Part of a small language model's weights.
Size: 9 layers, 3 heads of 128.
Architecture: rotary positions, shifted keys, hashed n-gram embeddings, learned residual scales.
Training: a variant of Adam for these matrices, 429M tokens, 3285 steps.
Each number is 128 + 32 x the weight over its row's rms, rounded and kept within 0 to 255. Layers, rows and columns count from 0. Numbers have three digits each. The size before them is the row's rms in percent of the matrix's.

# layer 2 MLP up, 2048x256, rms 0.0812, rows 622-835, columns 192-255
104:146133115119132118154117123064074109112138088154100124138165115128093159107120149051141125148122134147158135108137088132101163146102166159131138116069142140137103088187132148102106181151111105
094:162141114094054124105158169136126129127154115137089148133154156086140121119154123088122154121166170134139141123108188166124160075129101191101151144038141161140119145063157122071157168113110153
104:132163129161151110058175153181085199135136108168123171129152175097147182144146139130140092118131110110076175146154180096109075224101196113127063117093113153098093142135105176113130097243106152
098:146176120135148126149094142060100179099121127155139110164128079130123101066153152133138106100105097084123122131179186092140088163117118138089111096128131141098112072155121122148110127171131168
090:155172108094092112117134134102118186114164113145110073116162120161158193067160203103110131117108120086108123145181049105138095124082128129117102134079165167149083163074089151087141121109122128
101:154142137137155073084162097149144165127165172109161105188199120118190139113158129146098082119166104149150131096153169102134158098043151184133122058132128095136108167129112155089155157131078083
066:171117110089107147093126163133112134128159115103127115145121129171136138104121177120110082170117099095117154143187106090089128155083151158123116106091101137101059110121121179122156168150161144
101:144147115107071093113167113102163142173120142151120112161126136182182122100144193060135123186118120064071123124172054146101116178018131094080106148125148169134123105100105156091091129196135098
104:172159132134160101134131132134082100161172130118128108127153164095136117121132126149137104152139140078122173102145159087194162142101153153152202095067074140081148087204146169158149114113140186
099:099101149130125150128163117128127114127135093152132068170242144091143162136146124148146108131162095152070074126149148113178149178148133121123150115157168164125121189183134186121123146130122126
101:110132091060111136110155107105142144139160041080137107118141106153130127124092159056092163138131098140127175097166127119128132152116137115110156098118189178108117122195197158157122113112114106
100:172132109140130071118127144141106139095133095155131137127125131126140090115162087055155139208132179116114202108223151063163098180127101106110037094136151120140113117144140143139072155165063158
107:096155079137124083153154091142098136212129081138088124120083130161105147086142149142148118207095178099148163144158122088141071128102118105187102129139125192101125089118151149139120114133167158
097:171110121116063082104125150121137158106120161145107130117116133170150154140159118138146088167148122166101166146126164143134108158126170158165140047113149107057094157100124105120113175206200089
101:140145119095083146075088125138111147087132153112119103102157156078147140129155122122170154124091135100123078161128186123152130097112110159128177078132161112117132109143153119089135076239160139
069:147140138111101104074105170127162145109196099140121092150134142126116176113128182103060107142179115114121178148148125080148130147093143156115171102120146133140055158101131173085145140148187106
094:089181121104134111163106133122095128165113064135107076144129132084188205087081138060132109146070144126134120107135120083145109146107114143101107110153169208137078141107125124096101137134162171
096:118174153126090073114107089176135125152189074085116122114227069165191095130097119113121144129144091152115095168119137068130111146146151098095125169124119157115059161141118155158146129152115085
096:088167122174089190082098175156163115052094136125063163192089141128181161116128154120146150122173092109076122108120155120141132136153170162159149138159103107121126150107119170131130143151127166
101:131184162139103122087099122150123100114104088147151123128180120139145130073163200072134124137156116153132152182108124147114139195085145183099127146117138095129056099100107108100056126156097140
104:126117125151096104123147103167108143150184124069109159152201167141073076121190112122115107105173157085114134157153128125139072172121134184145121105113179125053124112135115114115096214169128122
094:115168118157066090106134165180166103152131096128148140114139147142143128112139143112131078153154165090153198146137106144124151152140134178136192132078136120102094143088182083061169109169154139
106:116085121143155106109108097169105143125170174093125089125156139097167172119121110101108105107140113117083139166129131147185108175100126100110144101142188128117117219137114074149144122182150067
097:142151161120151164095102130108055149117156076145093107130140149145122123063106147134113086148154168148208117140136103103079152167123099112135150083108135100155128133080125182127143219118139113
097:082147090058157103106089182165116108139094155089100164122069168126211168126133198158127107063116095127184186119141138112077119156116186110119150139133081106104102154210160169104182096114125074
105:090136100176118088124146116128172191127156090114087133158180125136083134110120158126130178159114081135147105181133163104168125100132168145091130138122154119142098136164119142097178148170115108
088:158069069083167167118153168127177176136104168159154143096112174155142134155146133123180132124139147083170127174125115134164096123079129123133033082080186121120122068129163205098135108145115163
072:155194091130149097109077155143129142139168119100113119150128153113139205092131134133118101206158131128173150112196137098115143137094184122146126082099162101129069130167129193059154169175176134
095:140209155110125163099089142086118124167128197096137140118140149110143184125146142090155087123098105107094129143162110081079167137107112147118141100130147141122099138173196119116129153123128162
102:184184145132134128072145137127110153088153112109081120113191132138205110108136133129118091145136123131120158119116157123143091105093128130141119076185145158097140096094102169134059086215126098
102:126134113120112124086061163089181158165155176116104116196126206139089107098124122155111051166110186128124136156177142106124138128142094176160133118163161102101123118105197128070144102091147186
078:183118069152120115172103166179142114132161105136122165138150113155178162102079119123097132127158066153082189138135069124203158182126067094112111086105175169138118181116129119114088148134105112
106:110132169149063077071125157134113130139098125098079131132165155157122142100190187094105109144144205094159171089160129138099135166145102098093177141102130140124036095117149106090103178173125097
116:115149102120150116089160154146130157175126129139084043124125139149134138122146151134106090167145059091148188100136149125168103125148127119151093112143135111104127132109122169179159140119100103
129:128157116130156151171116103123129145155123126171069115135098129071085157144134151131128133107111117148117093107148067107079090117116102124141086165087136168130126107175154153147135102108139122
109:179123156140069128063094137097073151113113106138165112148088104167094133078109150087141138167130168129125143103126123133186139133125117143091151131068119156192105143138135124170164109131182116
127:175100150081132131061116092132053180160212108127156139122100125105133142071089114122160119119108120087194153144154123151100125090072094196072121103114123081163099099172119143114189147135125087
104:169119113131144121137112135134065136132122093107123098164133115147158125113152176124129138176142135134111204090125138105172119164083149165161105146148113152163096108098170135138117174124192133
089:148090110164062157147116167168183189137152040076135127197123137079172099123137148108090152171118172061142180140137144116163176108070109143144158129091118139102143094092118162129201128143124162
111:159127134131139090094109081059122112148103102151107092148129115223141172109154138068163118150060070099125130138151145135119158096128123183108145072126153170087129091134130139131172102208148073
116:106130132132125163104125184141160095116125104089142123128112113141106102143165130162136110162119114078170093105175143122100115087103133111123121087171116155125075114095122163120147131152125127
098:073099165105168088095104143132122147142131163136106055119131190134122115100100134137107171156150108148155113117171167093086138113112104173108134129146140112126122139098125089145110096112135125
084:162139070053131130128147202105103148084167107116113104201141161195165109050178168054130084145122113096142120132142131084132128116078104117092153118124138138110115173118093125132128167118113153
106:132064131081136084131137179103098114106126070123058130094191150112125134093172099137107149130122131138113181107096189102118054141120096089188116128147173135153114125131096099141130185108164126
059:137127075101100096142095158145097153135195118123138125128143143161141168099184149107080084148137099123130166125187111085161136170089105147142159124089155163123076136148130171110163140133155136
105:120154087136088059122132129113101110111163140103091037129177141145184177122116190112100099197107131139112137133105136125218163166133152148118127045143112083071116137128101088092114161133140145
096:096142139137085082155079115070101184156187084151140093128167153147072154133090154088172094158079128135134109175122122111132067115133138135131143128122131119111083124095128149091126087139132143
103:084166062106154108122158123101140150136137096101131104209121129152161145103147119115097137154137091125137189098146103084131112142155116173178183130123169137146110163120123107058164145103203082
097:191159060071075134104141085091092168133139044122117130143121117154125159110160174096153088166137149143095140160149138116110089100111122118118077139150114151163113105167137214050169141163111110
109:116184074158066106151155104081171170134159115095063102181147107113050133032156159104094074091101137095159100138151119151130122072117112154131099125112095130088128118136113120075136129101135182
093:129207086101133139139094153119098167068115081104182081181093176110125142112123165122084100111163173140153133100151132110158176187122111167121129176129087156072088168128083113162119202147204164
110:187150126090129183124139158190132168151187089164143125192178132208148167046114120108056143167137176116145111134158142133128147091130153076120169100128152098093095085184060137123140087176163120
123:119078126132080122081120170097186113175116151074074152122120172078168099123115175147084129133133133160154202098134085138111128080102120215125111128150160144138119094067148137074149211189162167
104:143094148085102186130109134143137212180109161104121095100166142091211135136115118126136142102093088071125113094157111129165102111101165121052124068145122081138110141152095115130162124156136107
100:095162106080097155173095211164120170128147168140123123162128162162183173119119141130100118124125138136166193129169114097121140161130114174165097149132077162168133155106050097086179149135137113
092:144175073152151073102132204147129142137126110128107102163165145186114147074158136130114150176162119121098172137123136113107110129156131150145128117038088088161074156115208179126123191176138120
104:095158148122101136147147129142089139147114094137133136121119144139074173133166128169115162153157190096095109127172123137142071069165104057148149119103103139111102149103117188152127093218130114
108:143154133139134089102137152116128215147112176132142088132099161181141128125144153047169125134114121104137100122119145132166121132152075117059154091162095118087142057156120094099133171101169154
097:152117122091076138112096128073107102122084054117172126178166113131094181173136176107165115156185089140110113168137155123122135120090125190137117151107152166078091134160140161069101079191136186
097:143144114076134096118145098099118156090186129114158115187149057138127193148128165111122156121104114085137121123132087062130113133114165189115071152114164131134134125113151152086180161163135120
100:148120137092084114110130105102150148139148151113118128145150138085115158147149106101177143088122144114171156101154116110126131109119171195128151138085126104127130188102136134136144127155169137
109:131087163133098177084121138099112114077159105190145118111078105110094114114136078179153051132120091147118109105178158097168115136139128135123179092159146152134142163105101148115140111140086200
106:163120186132151178098150184088174115147098191157111098133109107173122138106142207092168096089108161085122131146154114127166115108119165111139132097162121118101124089154127153103202093079165192
116:102140074181137087116125114156160104147140173096121169099136142095129159105130122093057078154069123140121100159163067131124136173104098083085162091105119145083102178156163110077122155163103138
095:100137136137061133135144137142139162102141080151124134145101102112129147050134185144142101124132101083126110137130110122074118101105097116147094097140150147153130144065144074108120149128134126
096:191160117125112109107120188161095122153185138093163126151116154134199116124132160129112112137125157095121112078168120077196167173123092159136123129095154170036117163147103141087132103127104086
100:150153096135139134158137138183118151103132166110090079144111216105189133132176105081119140119191112163139120062083132101118088163144148166140092179133157113129061122066157115148142159184131085
117:182080099088152157076124133103113128170142142160083108130109152169097071122147225115155106121089101105154115155164116133085132096129146082131135088138138127097114138159093140132133126084149112
091:049140138097135124111108099096095129121151149082080101132087112202139156121153177137080054159000140168132122166128133048105119175121145080120142112130151108111088119144138160100098092138114110
109:148174135052100053135141170104162118194119140140113108156106122055141162142154115166117096101100160115132156123189101131121135197144151135107123118075120184155067146149151166157087155166076127
104:102093122142136093109152103102098107109181084135158097112085143110133177105117133114102093116123118165149118120124085107081107126136133120139180127108129062071092117132141205134121170134133140
095:162156128121189095117154185142151094134135125186067118173146174123111103122075101103048109177093122121127173176124161101123107143076162145114136144148160198136138159142167125124107105116105168
099:150173114133099162111074148065179137150101084152107128122125128142108138097151171127116114139062188119120173095163125123107097143160074103116061111157114124095131067165162132083093179131123139
101:186148109150101090140162123132187156141105123090110127150142169105135144089118137056056079180167126124117133118130117120180106149047121178162068114068188151138087142130117131138142159223082170
118:189134074122150067113107105042144207098159102097106117169183184168131144139101156058144149111117109109201118105175116155144133161068155158122150135143094112070141100204120098090150135125195187
092:078162109123061147140134186125185186108084145144129125179142168062142164121078156109130085147187169152118133145169142121112170119082127202170106137135104166155102088124131176064138134157110181
094:202108121121149140157142177122092105116193085118144150217186089107126058104204134108135092108136127082099138113127134130128152052105162188144122155100107111124134064173130200053128148104102190
097:141089094160142100136095140143126136133149128098149110156123162090178136049156109130140134087124149050125113119091084090162113103070124181143145135106169099140092151163145143114169175140132161
096:098148123108107174125149085083108157099175085116079130114085199148159118094139126000149136138167073121118073087127144125138072177119126147187060116137174178156073128099133095114114151120157120
092:192150121142090125162090188108116187147132154092160139092091105056112108140146165103134175129188090117114122117107166132080147151147077138099087043118115128091137122124144103084132172145140138
096:128177079068128053151136129178135128225150115101125057133112148225099172053138121120094142169052139102146166103121145154147086152125138106073159182125105073047080111085121116161122188111199105
097:105110153142141107161112091177107136134107169112135081127112094180076105124115132150125133166096142105131141137162123069104077128131143133153138052149133151157144187083142097116172156085192149
107:138220155162086155092122216107119112138150177131095087211112109170116108119144190107095107120169104146164153091092126142114099160118096140129085070109156104167110121154087077114164144120164145
111:154123120100082138097127130083177143149107121196091134127092098181120163111097151066140115116153103177131122154163117131119136123101155112171122142094057087119123109154135099080152100133134141
103:213107071108134060111085084115076165150129154087130146115141125114165101137115140169111125098133115141155114134156126093153152170113120105149146141111139155099138133150080188150129150115141156
095:173106118124117133100186149122149156122131101131145132211179197210166173111131158034105120179177117092085120133101093094119111130107087195086141181076175117164120098161143146095175129154135200
110:136145050085071143127034154122103167114098119065141127164090160199129091093132173148125051135139126153112101106127150136167136169129087170126127147132132145114102110189120092115149143128219125
097:133110168169087136180147149111074179172121093065143135125125097175096116088181134126154124178171156146166169111147158107154120118121072147179144100111099124153117098108118092109125177122211084
113:134109159120143032135190144134153132136134112109173110132124124093122123126129114173078135164157125120127121162188069075092132172113127173119150116097163144077105121160168139082168153137153158
100:100128124148133049089119124137133140180183175141056104104122186095155158127124126144145082109066115129156081130177122125117100161170087171071121122120095091138089117143123099086107173099113173
096:153113143126069126106115140113141139099195111147106126153153117170077190138147134122136124111128162144152063142141079157090168135073138152116153132156083137111060133115153098105142191119140194
063:118124110120113087123125158112125146103159119117105114184133158124118173116137197087114124151131114121135147135199120098152106143080167130112116090084170182109058145116118153078120141189137170
059:113107107103075159099091167108089141135163094101125124141132129114153130097132165077108094158120105106152122177166135091123132140066170165132163104097133147136059133115091166115140143140157142
100:130155103115128126139095130126125146081173137069118108172142138184201139088159164123043082171165110170099150140158124057101175180152121176102179119100055122134132125133087100059080161107126137
095:198109083129117145119139157102113121113135143119174121144145123160102111120125107086101102162181136149043108180154156048094112155097145171099122108116115202098125195185150137150100166097126160
103:192133118103068079152061109094123191169157066133115124147117150112082104147115221103160112109132143131106070132221098159082092093145127129118132124115193077081087132073122140083105089112130165
069:139126097091116102108089136104143134147181083115104109188151152096120205086158186128095066160157120110132138134179116087130119130110135148126119099101151171130075120123137145098154189153156132
111:111121164076104170076092160122165118104173125132124116134153115118147148144129145097089112191118160076117066108120124163149097049136135147101163164172164169160112086125094109054173128141204123
094:084158067142173069136109128047153146096136141146076106130179106128139211155121127129117166164124152145143072090143091136177106152142090172107164109119089137119097104098094174073127195171132083
107:125126112132154182117101172116079122186163134128062130111111096144118132117117198185091136098125137114170109091184124105141139088122134131141131049120121132135130082158140180158104120124108139
119:127170155105129143089148198184135139133104126126089173169145136080084173102162135092120114210126104130146139167178117131127063111059066120175056102165155146128116124184100165112173151170146154
097:160109123117146071139125075196116103190125115164142151146178142136156138080118096097176153101153180126150217155136147137172107115109164155150109092073138144147137056125178087144107090130139074
120:146142157080139136086158123163048106164181169121083130169116168167084090055226137154129142156118097074149076175100187140111146182134116131129124091144195145112129154162093148113159176114108131
086:075114109118109116070166069144120117116144127117152107162125115106119119054148123105093159084135172143085119140133152079110164099137117129161125159104158153138127144137113157110116218178197083
104:128140097136118146102126114135127174117136112114061081146167159119181172094110148080134131112078127116147089101126142152154120151110157161134174121134088153135149121124095116109117149091162166
094:123123078163103081076071108098144106124157095186069132129148156107165164099132125142117071133065157114105059105176127119176170140084119117156100098149167137110158106142120175072091154136149134
099:096145164089140156079129116167131156081119116167071130110094202106177149107174142103086105166154102102141142146118156144171108069114138153129107138145174138128101083093108158070147116165145118
112:195119090125131155096062091125097158124130076150133115115124117111147115107170130125134109145141138121159130161156101122125127207083147104140103094099140203099097154153085141105151122121131161
109:194128157157101116136110100187131115079169153144130061126094101168185204074189175108082120171148095107140131046146127070149147158062135167154123150112136111128092117147121113117136124153101199
113:132092084126090069153140135118134090126178131093142073127099100115181125115126119124159160162149183117107174159104140108121138132073147132108152116115130176167126150114094142104075160110117153
097:116097122066083107121118173124142128163149187151086139129155198124130118143130136131148098110132082115168182134190132125117167134157209100092146134118081124093068144163152146061089151135134115
101:152121118145143124085115122106097152165114124157151163134151087173179114093143168127136054120116088075095121146131060096155135113127143097125127110184131094111117151174093113085128127102123175
134:189114109128116146112079166071055123093125126120145137130115158095139134069234147097143077134157122085137116158153068167146086142067123235121132140150129180093118069157128105100135121129170168
076:119197112095050107130099129085152129146143073117084136115168190161141164124114157105130148133065163130228105172120125156100147109112165128114199140070154143115098148104083120111161154189086136
110:140105106146135103123098122084142118151136147072107136116169081099162178140193138111121146154145134114072112156138130144091134172124121121117113158149101098110085160107105106084089155148109080
100:112117139150099089058131113070092187117086118094158078160096083160125190130120162120061165167105116112145100123115146144155104156154144154098140140158127086154069097110131164097118131182155129
093:110175178094074127126115114153153176138205135072141128172154179154126138120152140115125089118143094072141131161128116160173168116142174131182124072081146105117110122193145154104119130160167134
099:110101091141122130149123135168151151137121112176126157089134169113160093118125113115160104097128077066175117141150074139136111133113163122086072075151218149077137163136094109132134161167107105
098:098110129146161082142207132147172138157140179134117090133155127132103144122159168146123115183123108093093190090105095120096063121111132216076118162116204107158093201093151143167146156182118161
102:089123126145102139095074088059110143140146148082120082124124137126154172101129126139039086118150101150093114112181158070109145088155104153101103137114118182134069151155099122155149140179100092
119:116164109143112096128085163165095125121154089112126111138152126165146126097147182158117146165097117128161117152205081067142109095131155110159099099122149141110088171163136164105116145124099139
103:082188105123145073119142174124116125137180125186096153173147122134110184120184143069059156103153158115112132124118059092179136139097121147170120077142102177116092126135155136087117190137099112
098:128127150121155116114143158155086178142172171141075061114158166133170169139116120143103174143159096151087245154156177100102110191128113152130134185136107121152140114145092070136126159088153108
100:096119152122120118083130123123090096132170184115134145120135137111074185146179115177146094138152112119125120142124139145113075120127111189123161062113084203106109111071160127095153115122180157
078:169146144083145123078091135154108190157197079088121113159153151128136175090149182092083098149135097113143165111163131111121137126084167174117112145126125145108093142123148141116133187174160170
097:151091061110170088140153121148118165174113077167073154156163111180087186149101110090162126112089155133130123102143148119097118154146142162090128136133119139175067119082184180145133179180131131
096:120106119096129129158072181079123151112160144106165138112188096122156121128133156095089144175156141130128127145114096146150168092102121154105151144116152121073083070143152170113131138139111162
068:146127148091112129141118172146130130159135125129112090157177165154146158112172176096061142152170083101144185119172122090139108159105117140150145109099143143124059149129114160085151126136108137
066:104149079132111162094103148131155172098159120120140073180132119152148132092166159127085085139152122097108188114148141115140124124088145126130128107095173143118077128147139180117134132145149143
095:129164155131104125120101118115037111125089162081127072142109187098157150170198118105050114106146153128175109076121201113115076127158124162081133143125162145158068072104135130070119151162118064
090:130123148044116138103145128180087111116143157136124089138142198136144161123153151132142142144140054121128127171160098111110158138128085110099155088145157170074118168140075099115142153138112169
118:128161111112125062107090196109154159144129103113131075161168141143101138094122161096120164150188181164139124125148145106162113119076132149140126163054127147114130195103170184143099072167114115
103:170139118148128142120187149120167116116140108156127125118177108136112130097145132130046134195173156132126228147150161109140109199118144136134153135146185173098137157121125166133102155179085108
098:111161118033131124124104067077141118120192131157163101098128125181132203107114140131106098111137123099132086098149145125066117234150133066122141150104218150153126199085170074128127168166177053
105:196136067083103130127099204085145130137160094109126141221119142121149110065162142155169126081171163143152091081127107071106118059139096131156144084091131162111115121134207159120123137138140091
096:128102147070184050188142107138101117115127114154164044184169136185142130077138075118139106150139141134159211140098040144184096113105121126076089115094122126087138137153167198093126189115153132
097:144142129116117117127184084084127128158095062197116047137157143195094111045135131152152090151089064096177144149143112144095135087125108133139138072141124101092126160141150110151129170161139139
106:178136118058144130089143117118108167158156097114079120169113154078201148104077112113151112182091145062081092115114179146166158170061127138161170123145128118135131106159156095064167163126171147
085:128082149156143080122123109161150107115111090195079143111171179090169205123115142025116111100133133139083095172096066160153134106113169131139086065149155179117122097110123134133081147157149097
095:095151162118145112088112204124047135104134057075111118146149100153126199113197162152081101173166133124099106163139117133072131172096180162186117135124095143081106188119090092141172175143101176
100:148136154134179138130128154149124104139148132205090165140090161179140124155135130105126089105081121147049122148129157135109119144096160107141045149155163142143134091202186144111082081116162180
112:112171159111130117128070111050089117161097137119109073187127159127104175078134104130065085151139072135124150150121075121111123117115120098112135150137116150088081173108161157140215159123116077
124:113174134140136091100097115086144186121151074133109081188140117104163124128129141091112137148130109085149208186194074122166141169145113131132128093089151178137098163168128104128155150181162097
109:127070138139115052172095147197165092171120134158128160160100109130209095112102090136124083134131124182145155127151110091114172136091100134148107111138109124125108135153149128085113138143218157
099:108154176154083139155066113081121215114131123179133084124146129229154062124146155119147115148150098142119170058134102151152073128118123154115110122090125147112135190191122149117135108131190124
101:169091169125144086113138148147097251121094196034095103145205136093150182145141136081152170116151094183100184110130145102131139217075099182123192109123136150170121122139101124076163183209130100
104:106132149114177143101156124215069104157124150059139109172139085135184112072145143108142137136135120142118157140114137124183082094125088162142146123105108116158127095107120128156110148104132069
096:129171138180107119130095114180100113163145060136100151107119128097140114135122147159089102115128121098161120136115194135148082168122135129143161117117149153120138114133100047128125132138139166
114:170083118123104092109159174127117146112133123098164138177093166073114158146129122115091122131108128116111152164144074083101120116089096227077156127103120174111111094171172106059162158113142187
101:167199097143115096062057137080170137100165139189140129185094146178101149093157155119145131124140111142110161127154127138146170202133090213061090133117101143137121110072115124120126107111108082
086:135172137122103177045094178144157185146138126118069092178136194071148116100105109156119121119128117048125174052079167127140146174114114177192126146118118142156138064053160121072118086157158129
095:168170089109112127133135156103176154129128109142168117150133150168145079127158116127135076155158126142126124074113086120136148166046164124113115185100107158094113112149124174113154148197169135
108:105121126069109106037095150128139131179144154136131128080146122105147149078119126087113154148215124094111141101126115161189110133107162122100182143056135085158098102157116178135098100119163150
099:095192155151072084151098118155107220184183062137137118135121137138146151098132150159138142091190132151129150167161107101127117094134118084109135109141122140125068136124082093108158127153137154
097:132122147153103111136084130113130140169122112155131120178125155142160133099131144081155127140095142077166160141147082164123141108069157161171077122113123148162120126069125120167163133200123083
088:131184122132140138090144153091106102091150092093078078155184122190161137062151143111151045179171135160068131094156164071109154110163082146081130095146112159163107163123183145110139147105094095
112:158132058091075125116113133105150134158131111133110153146180108113106164155124143109060110122109141112175174129167099102131082155139115101131153053139131162073122111139112129075150104088112115
102:188111164105037141118153121134108170130138096133122116088114133157182142077127125086128155223109124088136172121116156079157084146113160152144101155065186096146090143140146061136132177135186146
104:152119161063160001125123187155071107121169142148165150157165126155110097124150158165118128129154176127155121148138122106151083182127158201103169098064139094178121090140167135125128116138089101
096:146164113134114121114114124166189128186104147113089106133094165099202133137118101162107084102119105140176196142149165158078123136074123178176178113095094121101147186126052052070093172101157115
093:120055151101149077129110216117136136136154157146106117161144115165118131126112171146171060155142132103097151162141082152112094091059138092046141147110137113140113148108101108148174120127149116
087:160091119187145140154106131140146148087150086111121084085157098144137196088133120149164103140077119147142151118157101115125057069089103123086109104146124125191067075128123118122106160105107100
107:180104111134143137075093130102126114110103151165147130181111124129151112145141144132118074177125078092047165185174117111103161134151184131118127098141135123084116175157126145103100080108196180
105:149141061137097138143094169140137176120148132099143114161091094145183123134131194105145134130159126121114141101147055132107040132134088103124102107115132190165111104125135170106105100166166157
116:131125111124071155110088153176151117109192112092098101165137133134179142090146182109141143141161165128130116080104147147081126101102133198137145160102070199127102092140121120065138176127149146
114:110165110166146064164124160081078153177113079141103079139159107118160125102120148135162166188163119142103132164137157068100138116126152159123102153065119138162099135171111134102148131189147075
093:114142137172131125073134106111123111162081088168049150133155141128153195117139107163147152147185098122122120138197166044139165187140146116097171155113171201132113131100137143123123150134101173
094:126066097129177127092131153156133128173107156066151095177167111099185139159174120171127113092206168117066151107094156134125150131139118189127184149139162112113095097181205126130150139078129098
108:157170108117137157143115153147125125147126102152120104133117141106160179144127109155136145098092137145106139103153051099141125114156105098154111054119151181112135171104145100143133131104152162
064:143116107093106117119076168120112193152167099126159095155155146172145114075155173131113074169146091107114159104133092125145082150109121153114130102085153164125065109124138155085120116177152147
097:185135122121137114132138164147114131158125114210101173167106100115089161128106136116143101156138175147173163162206167119155172120160161070168087111115220158179126124148165110124094115166150117
086:111072139153132116129133173169126121150151172120145092175125121119209097118123124129087158100147072043092104113078154123132102123127148098183132068125109160130130162188153126130157096184136126
106:175095137049107100102123087141137089173114095170085168116108185190124097089141138118139098120126121110141122176123158147123162145094131141166089094084148177128124123192176142109123154158129108
093:150119086120138134148097078123160154148111110183177109154201128153091109129142137126116095117105112151138104096139098104146148148106067106085116117108107159069114114154150184089134113131157159
107:102145074049151128151189085154116140111147083137146136129141105118136145132158112090135150098181105070149166099101054106081094107066174152087143163115156113098142166141144220103106149105101170
076:091113033093136138101147140139165127107157080099125134190194121088172114106154123076078121191142114137147186151109066130141123134139120138130131077071164080092091164104155136175116222150101131
094:094135119133192051080099150151114120189184085150116108100158147171212179056084132135107128127093151143134119122110105095107123191084139084153158131103151094119119163161119118160114108126125079
102:115133084110085087117107179170140164175162097121164145147137171197143134017235166093157089109130137062121135138112137143134132151074109169146157141104110145125102072109143095128106126178131143
098:134189105148134135151125199148056124131143097151155140148146120140168141107178131110036149162176102148092200174163093109110180157132112165159085061116114177113127114143093180093100171127144110
096:072120123054151109187151119184137164127181090142183079186117146084165122106146084100119128126141099092145170090122130140153113130134148133147132108157229104139122142142077103134143192146112100
103:136170124084143070093183134130138144149135132146105131144099198089140126124164100122160134144123111130160191182176145164122152164134109121152126135139124158133082213129112126087153192178085129
074:142122128113143157063117163131122188134182130149141103146162140136157145112186149088132102146130115131125125110161105092127102149100138119109139121117137157102041115124151158125132145156145096
070:173139126079082118118079101138135193120175112080108088177138147149169153086170148109101081169131141101143167114158119106123116166102151145172158092079173164115066184136145180114136134182138154
102:125095158123100129110122114127149118137114141094096124128140130119091186092176143117097106166158153142153116086146099102091128146134135120115148102140085106158080140153177075106136180089126118
097:162113130135107106137130116163079135182180131114153113147091090107170118147142197145139162116134173119079131119155176129114108155085128164107160198097128087162114100158100095137120169107120122
102:133167145108135121100151162148169188142234087053127136132113114163185131142164111093083078092179130141138142155132199100110126128126079102144149111047156221120089126164175092138119134130126076
106:165100157136144096087126096145090118066158125185102106106173107148110107154225111067081125171198122134168152112135149127118087154121184131124110067049109126166050100112128176086125129127180136
109:099157146133126143148164094177097121162195067118071114171112149167115134082199148071125182163136172074113119105224101097151146134137120185138159130139100156127110127185159120107158142124151128
099:165114099078073110168173157104187070099207157118094131147168114131133113147160127152111136163126139146155106133127116047133113172061146129125112057142122120122062085161195165067152145107170205
077:145108111083092134105117126140110133139153120140100118148164141156166109098157181122128119151146076110142200139190116123154134178093116152183158120088163148147087101149122149114122170150138143
094:110114111131122103046106071128129130178116088120140115160126130112105156112155089161053148157131124112127154121143106087117102125155128127132117140079079176124098185165197105076172162118170113
096:051193123102129148110130160101106121154099158091165116130102130113133139129155137157161052105151106081159135180191086137103109094110090125170107119058076154136127172165133193098072136090137160
117:135139132121126131155151131132064123183225144105145108148135135145107126110203132094133138143132139137107134096164102112140112114178122151175152073132189132107110142090134182102158104099167168
122:128104138138136088087103181142128181118130155126122052139118114104160196086172151075105091137173119118138107098120114124140145170116112132136168089100153212159052106152145123124159102158173121
108:164130116071119160095124127175112112107093116083119111120135116188116120103147131081113074173129170137118187177142139151078127164125159144135146152153099119067124143101180144095159116163083123
095:140173131094089124112114158056105193113098124084094149136151189095097151162151163085106058113139145141120134114181082098145113173140184158143119120113132102154088115163124134129079143122129122
109:128218108122131048095087108104225172140173078156114138151085164158183121113131127098059117150139120157113175138159115116091096194121115115108153155042204137127095133154120078103082149096138114
099:141110150135096079157107120158152127087118078036133106175131121115183115076166145099099163135163117151126163126108155108157101121148150134160111060138147190106111136092184089060176113128148166
106:147097137154139153116104148127141115178107136190096151168158109185097151100133181146122086106211149158139125076150153065160121121159078086129108103072199152125097142137138098093189192115170099
063:102113106052067125083133155124119173150170124141151110172146165155135159138131142126095149148184070127104168177187121117118149136140175178150162126098179179126101112100165140118133155158179186
106:131151147135121109079106146175093136100160117137160078162139116141187129093142147099138091165192079105130165086095109098146121107076171129140165131173082150077124190142141100136146095182167074
103:127103137125174130151133183125113220132113150108098054118169072116194126069138155132082139116150128071116149131137174132112130112076135078131150088109188121102137147143094146147112191117116076
098:120138145161046075073127096145129115184140044105096140159236168133103105118131148098100143198107151078153117172146048174134118120126165121110128117107133140109121171136108095086199199133117095
097:144098130174154105154156119095168139141145083131121104178115157149124091106202220125133084157071123078118112090155039106099053118131077115093074140134088121121102087071120060093112140128079076
119:165106145104074136145129153136092134140209139123128113099105115082142139119147177119097113158109142119137127165196100129121097129110148119135090131104206117121090218113084118070147146134096142
111:151094147164140104120110142153095115138108122100135147115137119067099225116091122092121076117170130150122171154075159095084124160104137171094135094147156203174096136134128098076122109161141181
108:140077061143083118139128104177106138181119110140127130147141174094153138095117115176136136121107151079172146126125161118071100131105146115092125170130103130139119145166161163146130179105159139
098:158134132165107065172089076162152163140149070117113129152226214142188104071103140106133155122132163095133106126142130144110133110116194088155100126117138129072030086138102116070149077170128116
089:105108109134127098142181125171121198178132079169151136185109118160115116072159113117155151164139129086126127122159132085149136138090118116169113082160117118149098043103137084130161151228093147
106:100125132095120093128160101111066127112125092152135087148131075172150200135122119081152119158151093144084144174154138094117120171043177153091143133084169121116078124131104092121141093149176194
106:145136075173135150139104189116114172160115081079147146182156069149105106085163125077146065163148100085172135121103144108088145072131200124109079095149169198080118093183179107206139117162151132
107:124148120143131125136099166067129101144132185091118158166113161119135126054124146056130140146149143096144173148160127142125149154145177200133165117102119099080111091170096119097123095148169106
102:176150042121131164066124178114170174143120066113151164161102135065092108158165130025159115135115126073123186180140112146116133102094147122122109166124095111165110142150143159095143135098149148
093:121146103083143143132103127136130117198147104129110088158104155155129151137129120134110104143140117138095156101103070104105120136166142156147146110117121087138134164071155153146136083153136161